config.yaml
n_layer: 9
d_model: 768
n_head: 12
n_kv_head: 12
head_dim: 64
d_mlp: 6144
vocab_size: 32768
activation: "tanh_gelu"
norm: "layernorm"
norm_place: "pre"
norm_eps: 1e-06
positions: "rope"
rope_base: 10000.0
rope_fraction: 0.5
qk_norm: false
attn_scale: 0.125
bias: "none"
tie_embeddings: false
parallel_block: true
init: "uniform"
init_std_qkv: 0.0175
init_std_o: 0.0217
init_std_up: 0.025
init_std_down: 0.025
optimizer: "soap_variant"
lr: 0.00836
weight_decay: 0.0
lr_head: 0.00609
warmup_steps: 200
schedule: "wsd"
decay_fraction: 1.0
decay_shape: "linear"
final_lr_fraction: 0.05
batch_tokens: [131072, 262144, 393216]
seq_len: 1024
doc_mask: false
train_tokens: 1051000000
steps: 4288
dataset: "wikipedia_en"
Each number is 500 + 25 x the weight over its row's rms, rounded and kept within 0 to 999. Layers, rows and columns count from 0. Numbers have three digits each. The size before them is the row's rms in percent of the matrix's.

# layer 5 MLP up, 6144x768, rms 0.025, rows 1790-1844, columns 256-383
094:524520504478461499499511462444487518472453527497523548487541491490487511546496494485529519475518496540520486480497517501509468513501545504496510536474517515477514452503483515520484504494505549486528509517494502485520454508516493490503520493505457524455554492466519490472507476516509499498504514492529491531435510529477544495509522540535525468518498461550515492487525533502491544549484
092:484457520499459495532452549486521511492527493484505523492460520470489505490473502546551476509485542499534536493525526509475498516492532493513495503522477520527500487528493543507528477495521519532469542475498463510483501476485482532486555512473509468534479513526486520457521451474511467491479496484464522506475546533489481495492523566489540517517524494522499479504477531497512484523506
098:486499446504468477495481485451466480532523483496466455522485498501508503520535488519458493514507484517572497484462504517515501474510502505502508534516498516504478466494506505462519465486503463566503484490496466453501483474514508518495505548513517542453483489481489468479477496452487497497518489533453471495476483493510504469493528533504539489467540499507502498529502469554512504524492
132:470486520510526463467546490510512500532539491513538478460545519510567541525457485521519493532480512517518475550544487532523527494507493469483450519492473490467475512479503472517498470473537503460508499529470520490498499468516500551496501496490467497528504522533491519520517533534467478513472507480498489506508534462485508527486487489440474487517518556541509482520503482515494504521564
101:465513527508496509473475510524460491487508525469536487467528495512510529506497505473535523502520497539518496516522453527446522524523509509496452502508523500510477515524535524509506518510483491490529505522538527465498529495509484502529496532514510520487512500510507535512521496535473499468478506521510475526453498512530513550493522499514547518516486494510536498525539477533523483464501
097:516482535543478472491503470498508488515509509523515447535532512513515519511511495529519493518487536503473505496522496492543504521526519501458498522529495548454483530502496495526498489491498453505489514535501457506525484490459495469506500543551481520505509488472544518508490490460532475493542464506480520509505464495573528529498462516490509519504532538495551516482524511513526507507492
092:501496477489501476474502496482491473488478460495473505491482443481485464484497495499443522493499527536501515546512479460515505504482456521501498475467489530481486467480471553493467560462510517478522490511503479469486525474495442542508475486524484465491523480509513475484445505504507505499518488487465454505505487506544469509473479544512490505562513474509548522526505479504478501477543
113:513526491476523497458519495505552537503542474485505526518490502510482502524514468475494523481476523504526513563454401463503482485474487506505487505486532526523484528485497511457486486515511519521487502482506536494524506531524487468522501513532514505495446479523487502488531523487449534480539460546511488517500525448489503548472476526495512484481531500498506515484535454506508477475476
097:514526492478494497509530526492516483445520520528514479509541454466502526535518517524491493483508492476486521488549514474481487494519473464546500553497524483493505477506461526525467490521515497473488505497510529511472465547552501449481486488519491442490512516513497497496496503480494514484447530548508528484494534531511441492515523472502493456450486463542466474525475542482476507511516
103:493502427514497505479490515478482527457441498499475501498469440524492504503533531503540504516526541512537508527496472528562483493507491513508528487499459476533505526531473479501495556509501486532508515540459494527461488512500479531481491530492522495521521479434508503542528471477513448505499524476480471537516469522537465493516513478466464536489494453442487513488506485473483478529491
121:520544486483510507511497466531478451514509525530546475520504501483491544517508497500539524532504488480518508428487475476526486515557482539489479520493532543505483491499497502495532490529465479553474499480493503514530510518473477529495529467527477507501524526515514498525494526512474509497520472458500535490448519507510525476452468538550545439470541481500494521500500505487485530464483
101:515486509435480514460483513491516519518540502498489535515490492482485493510524504503461457486500543496527514520493489486510498529488503487493457521523544517493536501488494567547491473509515492510489517497508489471473575539487450482519528527475508484538498522507486486524505512485469475532518492509464499545498517496467505496458489487472502496419537482487479493527493491520534494496533
091:496526478492515518431512466498459478462511443531506527510512502522503504541510503542532450464510514527506527469528478499483501535496472502501513481499540489523498496515494515460451502519542498474499452495537525532494514510522526534526470519469495490488466516532476479487474547537541496468527473503467498482540517504515520494443477541504476528510502497508492492508524468493487488499525
103:476525493515536486491508499483506495524494510489497465501509467513520493503465539488507503535508483510552504521502463499492481531503485474468492499534464480510548500534483532527483493507526504533544533492530558509443486555474483483520496514469500460502521504506510474540483443551495474507517492536515504499507452529488444551485492471531546490479444516525501543500514504452481492506489
094:510487540474509549532523486464519523497456497504510538521501482487503534553462463461478473474493495524507475484519497479523518543516467499500470500518503492559486534504470473503477570485457451508519542483544507529526526496499509569539496482494503482481488509465455501565496492523514495460521490500506516514555510508522517519538508519474529509500539513507501517510520506521519517522497
100:511489495529494487484470530515474518525487519498427486462507523498531516465509488504500505480511497504495471486513510462482569517499529449449463480543497517491492522529506458505524489457451487534457503560521508496490510512454525565520491496471477499467486500512474481487508513493518488533513532532461537520478513514533504483526493500522488490497502515523500547447494492516541504509493
096:482534467469465499536502518509499471543513524481499528511482474507500473497516504417504554522551509528520529494511484516527525479486514512456505493511513492531454517512479571494512506493481497515520483509500519511512462489457539469501499524491479465504481506539500496497521497530540508519485464434457490531531559515503514526506532505511525543482518536475489542460486498492519467504488
105:521536496531511464486540506530501498530506492513509501426521499505486503516470505487503547527507475508512482488459528477511451524514526513488495488508472461504478517512563501505495538526509439477485482506535494482513499473488541545499507495529465500501547495513509475497470467488492487535495516521504533484530513507503498488488571489523529479516496478446503511457534518515489521503514
095:431502499533479547465475500510508426479514472521492490539530490485457471482523551463517461494467469478549503488504511488510501500545542489518497534518510528542480499522495549466507504484513515525523490489510514539479489478515511519517487444506486490522487508518490515514510519463521547466494468495510523472504520482544507501542486507503517518496550489507486474498513524504467526519516
105:551515489496465499469468496564468487543522491496511508518540530502478494550425476471519519457526520486468515469529496489427498518507536470502521526516498510516489502468490498534500515524549500481509487501469457525525531456529454495502461501544502516530465483503512505517507467529536529458521564480476518495510520502514502453541518472551514484492477484518489508526487496520467489514503
092:471499542535543492552513455503525472470538497491559518501477500509462533474497514511490490496501529535500482520468489513458508493545510489487495492483482515522495483512548486488507525549537483489523502494478550492499442541448481541500493511467479517472497491497497487542532482513493478537527500453515462507515504508479487491503533542508491508517528500446509495506507490501534494467505
106:485488505514486522530502531486524499496527514492515484506515511522540500543481500515522530522504503439450466462489493485553502479498514523508495523502533506475487425499534479499531493480507480494486501467526537510544526512515517511435518509525518557479517512462520512497507529512508508485497537534459484507509485487566496500497513530492531488488531553500528496534484500479464480552487
101:493458505519487486475529544550432501472460517516513510535507509496464511497526501565501481526501509539514510492529534483487503525491496437504468486553469473498522487520503534526500455506516534488517487527484511506450492507510496502464502481508495559488471516493524481506563490528547494521552539497510488475464546474500480469503523480501443498455517487468478486500529519498521510501526
097:517514512485519493523484485495478509465473484483493483537563519503457550528504511511495514470483508503459483497476466492528485467558498530447541482545503492534587490547516541467492463480518484424452493489538464477449498501499516525498472470503499548548530472516527550497472501468504568486497510484478478498453538485521504512510543521499513491470517502481475486524511525510466502494540
103:527506500503512454503467503569492484474488485500455497489527443495506475491487455504498471509471491501525507521539465511475496529513492515526523454445470556507472496507501513533480486447523520533497507488489490490477494496450529536530485512511514543496480466538502550510506517494508482481458511505498540502535543521487548474474509532482528514486514507511509519527544449486505499525513
101:488489489484521498523490503506502478502474493478471510531516492492487493481485538505503490563508500448520539497525551490480509494503467489522523534500482445463512494533519493550504493556501492510545525481493450508497502506503480522511490463481499471491517542472471473522536499465493520462449511508462494475523506508475509529482501483466489541505487500483478538518496476520482507522492
095:529528506494508497536528518501520553489527483497467443501537477474511548513480452522497477506502491460506481488468504508531494507491483542487540551502514491480484489500522492512507463529467487495516481510503496494503497487501507543475540459518509516506532499483484492453492508481464497479546536527501531501511523527522520471529461495519506532512491554478486523468504524496513515538480
102:519483497513501494499475494512501522452546464462506503508486484500523518505489526514472522495493507484504513493528534502498550481499471532526514508499477517558478533479587522518554469485528524478472525494489495495500530535485485479460468503513443513499512491468469496456496502453505529511475505547474499507516466492532487485504520552465497513502503476495491475532489497482471503473481
090:506509525515510495516529490473493474433477505482521491487501491426468452544545482500477505503530523477469502524456495493471509477543517487504468505475504497441541537512473486487519521518476503454519482459507515473485467501525519523500513521510489507505506458541504493518456524508491519485478498546513491453502526485520513508534512536525523476489479474490521500513489480518509536460494
110:530501517476493490483508454506482486522471524466499480493531491488544492476498528530440488506487495511487508491473492502521489546485490498475497478491485474475539493474530518500459491517558531471508497563534563480532520531520511487499497520478475512512497501493511512504503501506499521500481491504483525457530491459523486508502522543491479501462520511502467500482468493504439489508549
083:470551472466519534470567493498520523470538490469463512538509475524494505513513481507564470523496526455499499487526555482492469465483464488506497499490488522490459502451527499514527467464502505489486473506493498536510509511514467476505490508493480510534499492524498478475506489458515484494496533497507517518514516539481510509490499549475451530465484450501490486505509506481481548479518
090:476454537460490539461507505512513496531548522494469474512500486528474535465496489452479480533495493473530507476530534496527513446487454475499460517495575524510466529503494512536548476541519519491514487471519491507503504482502491449486524507495458523545512511491508492485522465494528505516480508511486496468457519520534515499475527511462519489473508493529497494503492507515547491504487
099:555536507480471477505490509486513515494496507512524448499533507486452514511465482503498462463546554525500484520519454480500464533502558464488471469503487503516500498491473528513517497522471498504507518513487512521521492489490496492514456505516448507543510485485451464473526474513495501520483493478495485524493513473492485493489476514507485558515478451430524493502479468504466491513456
099:494473492511542510504502451486526528515504504546536506499484508502498519501526506504464482515521515512477458509496477493533472510518476469527512521469496446545507482520510523518514484491557449554475489454500519524491507468524526472481470498466505511536462495494536494527480506490470525529474481520512537492471489503452495509533529541509490520455518553491502495515549512512464535531506
104:443462507518491502516480522547504492498482502522474510490540491501505539483539433544494532500479510499484499473520483481500520495463532507487524462523508520461510501513466484515509481494550476489522488485481492507494529527440501525447492515502542509488477507500490526517470446452549508511487499465544503495484514516499491469529503525475528505466541519480454496516479459521465469534490
106:494488478502482478491493481563510563526494476544521519480511488527419511505517503512464548448517455482486518520470485524496473478510490492503487499514484457492508535464479465490468506529511455472501486517449494501518500448466493545480518489528464516498553493469511495531515507502487485482492523478506482489491503473452449478476509488452527531519482490473575491501488528493489482496454
105:518478512475503577488482492520499492506506521500512481474499505473507468497501544541509508461483488505490526491494531542451457457497533468484538537529520506497515526494534511447514497496492519537529509504522463543501476522510497537513474462480504482520520477517444523537494482512435493506524504496463508472508456503471577505511481541506523498501468476501536474528493538513439532497489
092:489485451514491481523485511519546500487502524446508541501484505502483491565507517514527434482537511493513518492516484513503520509530534564504543482508489519471528494490454484487469511512533507503522489483481508508502534518460476484521493507520556551474492464513448476501470552494539518529508509549514491486521502515484456491446457480491537526515500504484477492508506512465478517505486
098:492545464477500497459529510453516494488487490494496456470499512462470580534512483485513481465449521505514525527545449484505497499509499492474495494496489532525555530491470494484546497469494498495506492524470519506530548498514440504512532528527509496487503464525458500449517495534541466513489533534474544555522529531512537487445508523503493469503500490499495456470504504480481466466471
099:495500482531489483504478474521499524488512498483508499431501492547512524478541456480537522482460481454518519478476497454529485517519494476535514483465480491496474509470529504511491525487522506507489526487477495499493500482489497478515511508510487463490530484475485499470550455481446558473543429452507470501547482479521528488511452508509461504504516462493519502558518511516475515487526
100:513505510495499540522463543464522507497488534504479486468547500483523453508508538510499481487575487516446503507493491502475490497464477489537508517493538467511533499451504527559518499513520504495471533484541511517492493485471489463464475446508513491519545524514517516495488527469453524460475517513496529503480466485462432481490469512512486490446486477501544462494531514493494477484460
100:522452466504477496463479481499525493537499513499466521485537462507533477536526507493451541484498529441489513511465489499483463476495527495520494495476511476505527531490488510472505493558481501497504458508472542508500479479520525495496511495490469510455550460514488484468500498510502484490518507463482464494490492495501500530487477495519516482492497501487528563563546486518526493514524
100:515517538467518478489503511505511480496521520502459493444497502507493484527478535522490506497512507543538491493520529562505523516503501478552520507519515489478541497474525513530529485531544492539509513471473487552540505505502494520514498534460511498515503489515484551531521480464453513493494527547519554519529476493482528527507531515488502544533528544520501485545511515527500482511520
095:536508512502504477543461504515501560462502520474527534533503506511506511521450528486472492512479506455482522505531500509511526516554495486498504515509509497529522491495481528501469542521523519499525518498508541528475532485481508503518503548514498532500516476495487448526549503517542508474471522480508482506508439482458484489481477502533498475530526486518518495541482500510484501513553
094:504538486443544446467495484533505494491499517512496449523463519500473504501540470479544499448489514472518506484495512504489503517498487486509513484538535483493529516481531527501509501493498495546505506489481484501516501458497495504476499470506510505458502517534497518518459554501438509507484512486497497529498485513480499556522487502478516459438541501524492482512510501527474514525500
102:492521475490495518531463555514523503509487498485512493537503520455541513471491527450487510469481492524519543535517522510525472480489513537475541550487521512512516488483479516532541496509487484494491518486501493514475480491491470519468526510479489535509515478502494485493495535537482528508495500508501527506519508486464519482520528543507501521511477524529444508504486556499474479531513
097:522506476536471506513503460524489515517505459450492503494524495490563500511479473534541472474511471487486530552505493500499493492511510556511509483485498516473515523480521490498518531536490500565495482518483541445466526536503485466518504480511490533524499458486460524502533561521480504501520505513485475500470511510528516510448425524485504462480489481505530504469518496475484489528512
109:560494467495550503436459526505510496531507496488481470455528509528494511534507525538504491519520488487500458518478505469497499469527467523552494465499494467509506550546490524500491492500485507503490505536524527474529487506493491487483510513512511507452518538463481481518518454532511498500486457485486494471512512492495520490465519496521472530503465473510534547505536500539522470548495
090:517494537494473514462509520514513528496494504514486519485499530467509532502539528509470493511538510463481459492472486557520443475476530510506483492470517474524520487465470499537505482497545507534483453503498497515514530509504499530502498524527552464502492521515462477476448533477508523513485489506530549505483476475491517510506568495490492496528520417509521468523494516473467442468530
100:507506515506526469509467483477481441514475501498487488460480493486504499490489504520537513466502507505474530486476482526494490487456509487532477489539482501526492472512472479461550475504501502481490509469495507552518472490501514513481527500508499535489479536531511491513533489518468495455529498495498498532468501512528448497493444512525437480488471527460534519534436491489505477485518
091:512481533509505532509480468489521490497527488534448451505542488503498490422525522506492488516491511507518488473485471482549487511522493483538513487519500528523498493509458506488485460530458534476528478525477462528482478506438475498493482537512507530504507518537511511512477506503483491513534460510535482545497501528485478484498509468512525498559442490533508451481507512502515523498505
087:526518509475491508494476496498506520498541539503514472514523501501514522518503529440497496503514528504468465542522537509518486519498492495517483470528471509556487490481529510508517542468514528532475493513463490475482444526517520478509511485488506541466487505512498480502515479467485507506511527468482481543495470438457492512497507477506494467514502523509525465511509533501539550556500
095:500485520487472476482477520498523514507520496504455468529498520478508484541492498485453513548493486501496524517533542528478480469504518502529467506514453467468523474555493483472490469517498544494510511570500495490497545518484470482506505506501497545513524485480522485473478545527468503507480502487495515518506480511488502509475487576458539501509483496517466512476533556501548504464467
099:486503492472522504461533529484447573528556435481488549512535523471494479493523482490533468479535488538497484488513457496494488525539521523502461503511500517484501533528571475482478540521439471508496515502475487472534475507485514498489470513508536542489508548507470538492502518472461518510497530526494548500482502467514489516512505496515487525493513502523532516571536512525527496479503
101:463483465509513506508485506464529503521481487490453496461519502460526480507488500454504540497509500498504482527488478539507509473519515543513524515530459480498486501495515533511484445467519496495472524481529513461486523487499450541477480476516493483494552465489479443457469468533506487538472547496479478521516530537531474496496485528519486499492497532525501506502489489511484482469467
# layer 5 MLP down (transposed), 6144x768, rms 0.025, rows 1790-1843, columns 256-383
093:461506472469541469475495508523520510525542537525497480506483510505478485484486515474509514531480518516464487488493488486479510511514465475486519483510500477506500530462505492531537536489452502486459486481497453483525490486474511522488491517495524473523461527516463521500513501476466446507534514504515531503497510467484535484463493499489484534495466495475492537479485489512511487486490
103:509512498553512511544485516465477499538509499531517467504486504467475552517503472540519534520499528490511471496477476477517466485512487518517537506465490498453492508521496516498539516519482502472559505518498544494532461529486479476485486522486516528536520540507508532498504557514496520496534530503501466471493514489528508482489477477487481475494500519526493520550516461470488512501485
097:546508480478496502509512491532529522475470484487504496473521558536507467496508496490494492530511476462493490554568499524483465498481519476507515442468486505505447491519454483503495487504494517448531505519527533521509564531481507504563497485497488469506441504541480496529541461497493515473531497492518509497542475507501536523534530482505476522525481543514479528509512503426484515470495
089:484486493518496498549458517506507474523466531510491491566465462491479486476515530509493480480551473511494525469483511479499483517512490531551534480518511534537488509528511485499513528526488511548473504483517511515472510520493518442499529512559566519530547478520510524499498487471538502511499485512490511495500507558512497484505516485546489528487515483486465546484485508505520486487444
107:477480570516501483494511493487487495519499537505517473522476481514513452504476504495497510524505515480528501497478508514479483476515519509474542560542478482528502506491485480502492494514497513497494439485476527514468547547526533516500517481473517523547503495477518471482524456535482495491521481477485513510484490518479482467513517500440509497539468498474503501509503489538481578494527
100:469470485496485468479504503506484515488500492488504545462523487476516472500567522526463517514524457518516529471505460519515501515509486466548518507474481494510501452495524503461505495474440509509516477466474491488469524480545508524542507497520514558535501522560507505532499530522485525513479485509526483484472471482449480493510528500514517509494517500502512482534470479484512502493498
094:498465498540520485498521541504529536522511505456497519538515567527523529516542477481507505503464467439507470533500528512491489524492470537482521474471521454493505525513493504527501463483435500496461495522505507473513479500467518456499535479487521535506449495436526517496543517491475520504466485519524525531493528491488466489509521487503502468472476556456451510490520482508467538496488
108:542516494567464490520472505511483498491507478492516473468517474475505480524482490478530531570463510490498504510560489511487520495514475485463492500514497454504519486483530503499489437490482497476488506548463533533480525495509484551521514480496492497550517541455507493498487466528491504457443508482539498524480502457537464517542497503466472477564482494466506475557469526522504509543535
098:502508514517551501457469509492526530472515511487485511499469538490510507470478477534500470483509545525521541469479500515499504520491505499507500472465493495504524507474499511494533517510443470462522499457509498456534491467482475512549483528468463530487472458463503464504487498517501506483530487472518475487474486495458506511476492511481477482513508506497531500476515488502534473514480
097:524506460474514513495499503521487476513518523469510520481470508480514484450464522492480448502505495475480502453504482487507521468503507509541505486487571492485508502446501531511467483494526514475518484512504519523541488528485492438509458508524506522459502517485519562457545534517508516503513485503526506501447501503491471566475479526490530506456491500485502515468474504534500512512526
134:538526497491458547488533444509476474504484511508484514494515527435468498509550528553527504487499497449519535537477519483485499488496514534472487509506468466502528521510479519455519504504428457502490459517478520498505535507499518513484527485508446471499502502497487442514494512544518486521469525498515480460485509479475491499503486566526499517503520519488515496520491511520464493470499
098:490484506513509455539500547505522532507497482521489505525488515484457486435440512446531519498506505498528487479506550553492519496538499518494483518489482483498512514461479515501550530493486500500461528496437506479473483480510502489508454478487523461498505490496506500516549480500477493494541444496511533502473528467546493512476510517495488497521508501530522513439548480499513473512499
091:520497557510490489543519502488502495527484475465508458497514509503541487497524430470482507513518503464516489500474495501473503535525528475479432505493462515493486500501505469530534487475468460511489477516445456489501478522510444486474493511480520478482523517458510532492500487477519539521539497484488491507465522471450481510512504496460485520551495532553497475497508465496495514490532
109:536512487486464546502492497463520512504527524543464512481553500476476481484513493543498497503508500510470487472528500480526553473517511489513524472467463514496498491493501505499490548495481480507514506495493457513499491560507507509516522525493529508461472464509482495470544529474558504469495526513500482526473523489567521499484507523453489500490520500473477516518482490514507505502510
093:524448478502483487479466500503467506526514480470522476434513496516504490464498521469514523489522487500487531510524442478473481497530547500534523476472509485484461460475552510512510501514527588476492535499501479499497481460508477460486483502477525474514515498523521494522490495497468506506481508533474504546485511485472468489496539479512491524500498477463501491549497529478466502476482
100:507501569555516516497488463481511517502466518481534502497522508478498505510456469490516484485519493516468490473523523490503497528477482518478477493499512494482513511501485498526516508523474498469499510468493490465481489543505477484545482514525530499579492525502521517482479492517505472499492485517478537495440455510494499467441474486508510461508505517485525464487501476475525471487513
099:516468492513538494483480471495480513509519490521481483511486510500443534493461489504531447475476482510444516502508496453491433478498519481498440480472513501516487494498560486458506488477536488510512511507502515513536516466513492526496464479507489510508505462481495527533506474528492480471489510520514514496462479497509530528517462506489495470533509464504471476532531491463475468518529
099:506500454467478535498518512505451462500497508509498501540468515443555520458541464522495526492517480510534528538486505448511546473488502533502514491525483490518525499469504517514465460544527526511498506477480512511445490527483437508500494553521527540505521509533527521504509536493542466469545512474470513500483499508506487508489482528474501546477486469507481513496471540493504468468498
097:535489538481508497519477495484508543471473485526527523502532502500510587524476517504494494509451526508479519512494490526514482517487491494468480492518482475475421505520509511526453518484499516452500502532491464497519507489445521481449519506530505512484513488532470502505515506522479499502504515564511486516501447498472495511457486524490497501501468484490486482525497483493502464490445
099:459548519469496489528512516515493484492450506509525493486461504504518505494507570529488505542506460486512533520510561528537493479521491521513483465465518513505484503530517481498510549478462513518494480522528540449478476499465540503516500546486503502494553513516505522501480516486434429538478506559519527519520494502514546529504454490486496493473490517496488478461533526517483528543543
102:461489506519462540480528513482500505485484498465490492479459504519500486518512495478491491456501458510529537546522532485506455513540500498459507488503514543460512519478475486484518519502480540497442514510492497520523536493507509503500466499515487475489496541519470583480526527480499512450472512467513550464511462493508488487475493476483454491509512491518477516534491503540476536495478
088:479498506478508492494511492507468502506472512487499530534459465529462499467503486470466490473481479538489530513467505503471529524516514499482519459491466506512535544488479561468445530495498515508514539529498493492486466473524511513555464515499506452518486491536506486508509478478521493503504503433514495489520475526490476502522479477486473530507480469509488498461502505546484520487497
098:495529459526521533502510478499513503463521516482497491465480489491528483493478487489480507506522500477476496531484493527499488513522492531479570506454507523506486473490503516442517502519473517510466527504528524510490483490496554487509470489510508490482538504477520499493474482483484499499493482530490503491539468505476533504476489511468511491511498514511501492496491508520535508468516
101:510517553485452524530500492453476470533518455477511500480458516504474464506508489496485534495527455526499513519470548499529527560462498445509480513505518499457455498472470469485473505483517499501510506500474474533517442454442460497493515523517492473491467511515454462483486499526515446530486502516512513508532484539459556518466459466492504484489473479486507470537492491487523536487499
086:515500484470519537464537466493540517506490490499551480479506541513515490486485498513495520485520474512465517552490530474528497480464545514477487505568507461482499496505558502512502496514499499486432530517494527475489529471529494473483526458530497480522530522463512441500443455519498493533519520481498470484491455488492508538519498474549467507501486455551475526522468532512473460497498
095:510492496472505477499490527517499518467490511516526496474522488486502500521525479539512506447474482579515495513516441555536491480478461525521493500525501545526463488521507508492509507481491493528503529505472492452515471502502478475494485488517498544530530483516524518482493455513479506500536488504527489479494494447505534511569502502522505485505497512576539515487490495520554520505463
101:486498517500508507487513486487493515492453502515440484475496511533480515553457492526484548508475506473513484524526514482463466509491470535528492474527511497513482523497506551533517543527498462482448502471498484502501491498528518530485413480501502483491464493506515525504503492540527472490487514483499489472474511497481478497494481505509480461531518436514460484477505472453474485486517
094:474464519487496459475497492481511506518527492480504533506525490501518512508524512474538481511478507498496478498471501527522517513451474517494488461479524518492525493510489517466471530502465495526516457466503462491514480488474504496510545471492466487483448513519503458504488488512496482501517515494510507496473516501480500490487531487516509507520464510524512492487522482535503515492523
096:557475435525528549513509508501475515490485479502487521502495515523494522484478495524509533459461491544496555467510488508520494496479493490488527489470485534559482485526499496485484492482565504466506465508495473490536518501487465480512538463481508515470519530497512498507462508527479481522537546479547488523454469503467480522517473511508507522517530534495546498492515555500491506532486
090:472537498500514512508520537478514505480514469519498517506475504497468503494467474485531511462509504460524495527496503485472494418506521488541525496526531528549447476524415434515513487471488477507499499431492481532486474500486498493496484501529503510493495490480447505494515514503500501513465518516519516516479517519483483493507502505526511491509495514493496501501534472510558510552470
090:518520483494502487504463504552522444524489511525476456505475489477511491506509490480501507520483519497566545467505496463465482532498510479488463516503489528519540482541473502468471478485546533494487549514507529498505499497538473464480537481490498496497507459448472513454524533434493514476497496473477487518476477502487497490516466528503499502498470548490518526503493461490498524489520
098:518527478493497504505466468552478509475507459514507500499523474500523531442533491501537516486512468499463505511507477526445510507480542519509461455486476512459555446487527506477486469486501466545504521530508535505486462555523518516503508498500542465430486495504519466471449529460506501521512525501550521473488490508483456513468467496537531516518486528502469483485485476483468530483530
096:503546473499525537523535485488536500514487444470462516506492491507527476481505497461477527565467452507468478497454519504501501507434492502528517517467491495496479502532518480470480537483548526537517480493526495517484491494531506472516539457481495497479485478506496534523480482494500544470486509474557505491536453531508527483490518534484479471509511541561469498505508515477547536485517
097:477479492481478508519514503497507500462526518500465511520528530474520494516488460504490479481525496468541515449506487506476522517521504542478508507522520470499535502495489493507488455517491477435514504513471484523517517524483473478545498513512501550477542485503463512487477502478533560480510512515522497494514529520486501480516468517526464460569520505538502513498510488497550505504511
098:563494483473530432507472503460518524500483475500527492495478486504539434526491539481546446481488483482469524499483463500510494520486463515474506566463516497546526534506515504482471513498476496467480471516529504470537481474516477479519475490494480476509510460502520466485545526545506484528469500497487492493509454492506472502455502478519535510521488494505540515483508533501522482454486
097:518492505513512497530500502489534479481475505456487522464519498513487499522500486522485510547489495476498507522552488482498498515472512489510476544439478515497480500490484471487538428487461502520507501455518495513499482490456548513512504541516567516487475470528513527531488481477518489509475513498473497489514467492500516536518546488504488494455527497515473494504509517489513479542522
102:454459467488482467498518509549477475511511476500489521514478481476472524461470542538502495496533497551520494487525412518469484514477498512492530491498475507511508484471490525536482489530504477533472512515486497465484508479515479435487535538439480519495492503491515531464519498512497499515523496459497533477531485491509484480490480500526498520493502484485469551461534519485498465501531
101:467498506505482498511525525483482499503557518498550510499503487500479523462488523503484513503471538457481505515477505479569491490474498536493516476508443509537502502514457475541502477464458448540496476478505470540541494506508522529502490498513536495476475492506520494496482529488515464516467459486555511506525500487498491525493524508505461500485529524496505492514497511525510476519556
104:454470508557516492497480495516515470544562536481504516491430489507508499481479480521466551469492499493466523509467465479528417531518517470518471491514528483495504462543442528484480568470475459515479452486461506488476501466518495503452505507488470500506443502521488502460485498475517539503542538508491524531504530500498516498512552496530540482487518548516541523517503486516540471441478
096:492440497474514510499509472509481463493483519485457459552458487463546505527493449501450490496508463527502455524518497509507509478507498518513502511516466510462522487522523507538490537458456503478504520560522520485510505545492534522504526488524513521503539472511484501515480490504528457518496563478482499512457498539480487475460498492472522517530515504469498470466474491453499456451491
093:507477526492502466448531479504497509458508475497539502523467486521503539500523499513486493481479495490512450471510526466496468499506495485470516499521455530493459495565501467484491513477515516511519494504469486502503492509495456550485508535515517499520492487497520509563495502507543494518483507487526485510488518479491518519494526463480537503496472501508478516509534502495513507437494
097:486465485519511527486481534480486491481488468535520468480436480530479516513507520459483487542513491510466502471486497502489548515445520499479522515497485493513529521492534494515505476518514513492480463521536506501486497484517471533494485497476514496564481507518496510516507518486494543503468526558514544533538508513533493484492493524492548564494505460513478480498522505499481499467473
097:485506448503506550519508482556500491502497472523531487535523464499495518485496459523492449555483473510469519531549492451548508519467478513538478502494499489554474521496453476503445527505484517480512483523474492476489511505522500469486493548519512546534461482477536488481471525503557476521518494489444509488472456475500461484518489469462494481477502487460502513484487467473498482502494
091:514495480513491518472519491504469479530511477518491493498513491488530512498475480503571491492480489544486493494494507508501499495451526502511482498496516488470505485551481505534565474525507485501500496504483433493503473486499493468461539465467503485492504479514459537517483518510506511510542513521482527508482504509501533506525500505513498495497517526492513525520532480476485485507531
095:483454551524482520533476486481488508497481509542487505477481481498492501504486517545515510524524495528482471497474469509533540504499493498491489523528505527487468474537495530508513489507505543488478500465502513493479509528511528492518480521506475512529483494444531509504502515511547483531500485539532482481521502495561561481461556537463486491505489493531542521505496529492514490486508
106:498497479455499462512481523465530499478501503496515490541486472501465455508500511477501483511506492512503511528519462518474501523507519528492507478503497480485495448494508489494489503511480535464479461487458471523481507504551538468543527447488506460485510486492450509510565492496482503477498477489519519449524506522480483492475503516482468497496484503454535509486516518482542500484478
099:473504490464540512513476532515536498479512531484543467502469532482494499467534525518478519511499476480496476506518475559505531479498511443500522488511491539507526525501503476535511509478490482466556509478536492515528527478495512541517515552493519481459517518535548475510454507492508498482521525514460567469508493479491523438513531469496504526504513497494509482519487521491546540522478
093:479488529449475490552504456454449494462492485479527516524493498496501477500525496501455480508503536483522524504482497534483491543484528482480483526519506551507476477480506502533467500539519487500516494483477460522459487474502531512500476470501507504533505474529498535468514486497477495445511526518555460533488497478502542490505479505487540518486497546462479465531489492481510536510494
090:459515493483523448526480508483545503524465516504550477538515446532523454503536501504540526498507507521528519513551462448463547532491508505458509504490523489452499504530513505481446486478515461511510495452504477497537458521515525506535542417500477518499533484496499495521498489560497471495502493502494503515514519492480513490502448510505515507457498494492500503515494467474503486530467
089:466511463476511515494534476455483558510511500492545492536515474474466483483533471493493494493491498535515463531463517472514483524477522518465502504460478496470501497521498510559483500495490471525515480495507474506511518525517520497473466488531485508483516510465487467509468498454531551545483522481538486518529488464506524541529500478490532522502507480485447513485537495483488515507490
101:491506482511482495522518468518498522502492521508493514506516536516468519494500491540475525522489452472483508525500495491516535483531472446502498505512533505450496508527542483533485517470457468498526522494516516477472486483457509487531516501477475489499501464484488522486505526452509517477504532544483493469506517522475508517548462496491510493510491496488511528528514503516469483506462
087:505479449507531474486506517469469487479487512530514502496488479489493493493513490512498486472502513449494515466463480518517488470480478472506499513468474498467485499513458480512488468489485447495520499491516535499506509485506493517481527500532479430503515524508514531478501502496489483502459533479503506493518533529499515542512485484494499533526488511478554462555493465505496506504467
094:485516492520487536517508479511485518502494493474494450513508443521493498451531486498556509499513511495481516514460488498544508500475470470515489485515557527528528480482489472507481539486457469508514499480514462477527482470508521491499460501449486471496488486542520475527497468481491505505517490500493502475502481456507493463504505440512500492503504522488525468490519473496506525519493
108:501469528467489517545495524510487480477510511477463473482466500514504488528518478493471527484445491471519502485455497501538493512444469543439519518476482545478460508496528478451472499444508531471464468513533514478486482528499479461485499456522486495494474481433512512498515501504454457544487463528495521477509553531484484501479484479523529450477477450537467470505497484514497463523498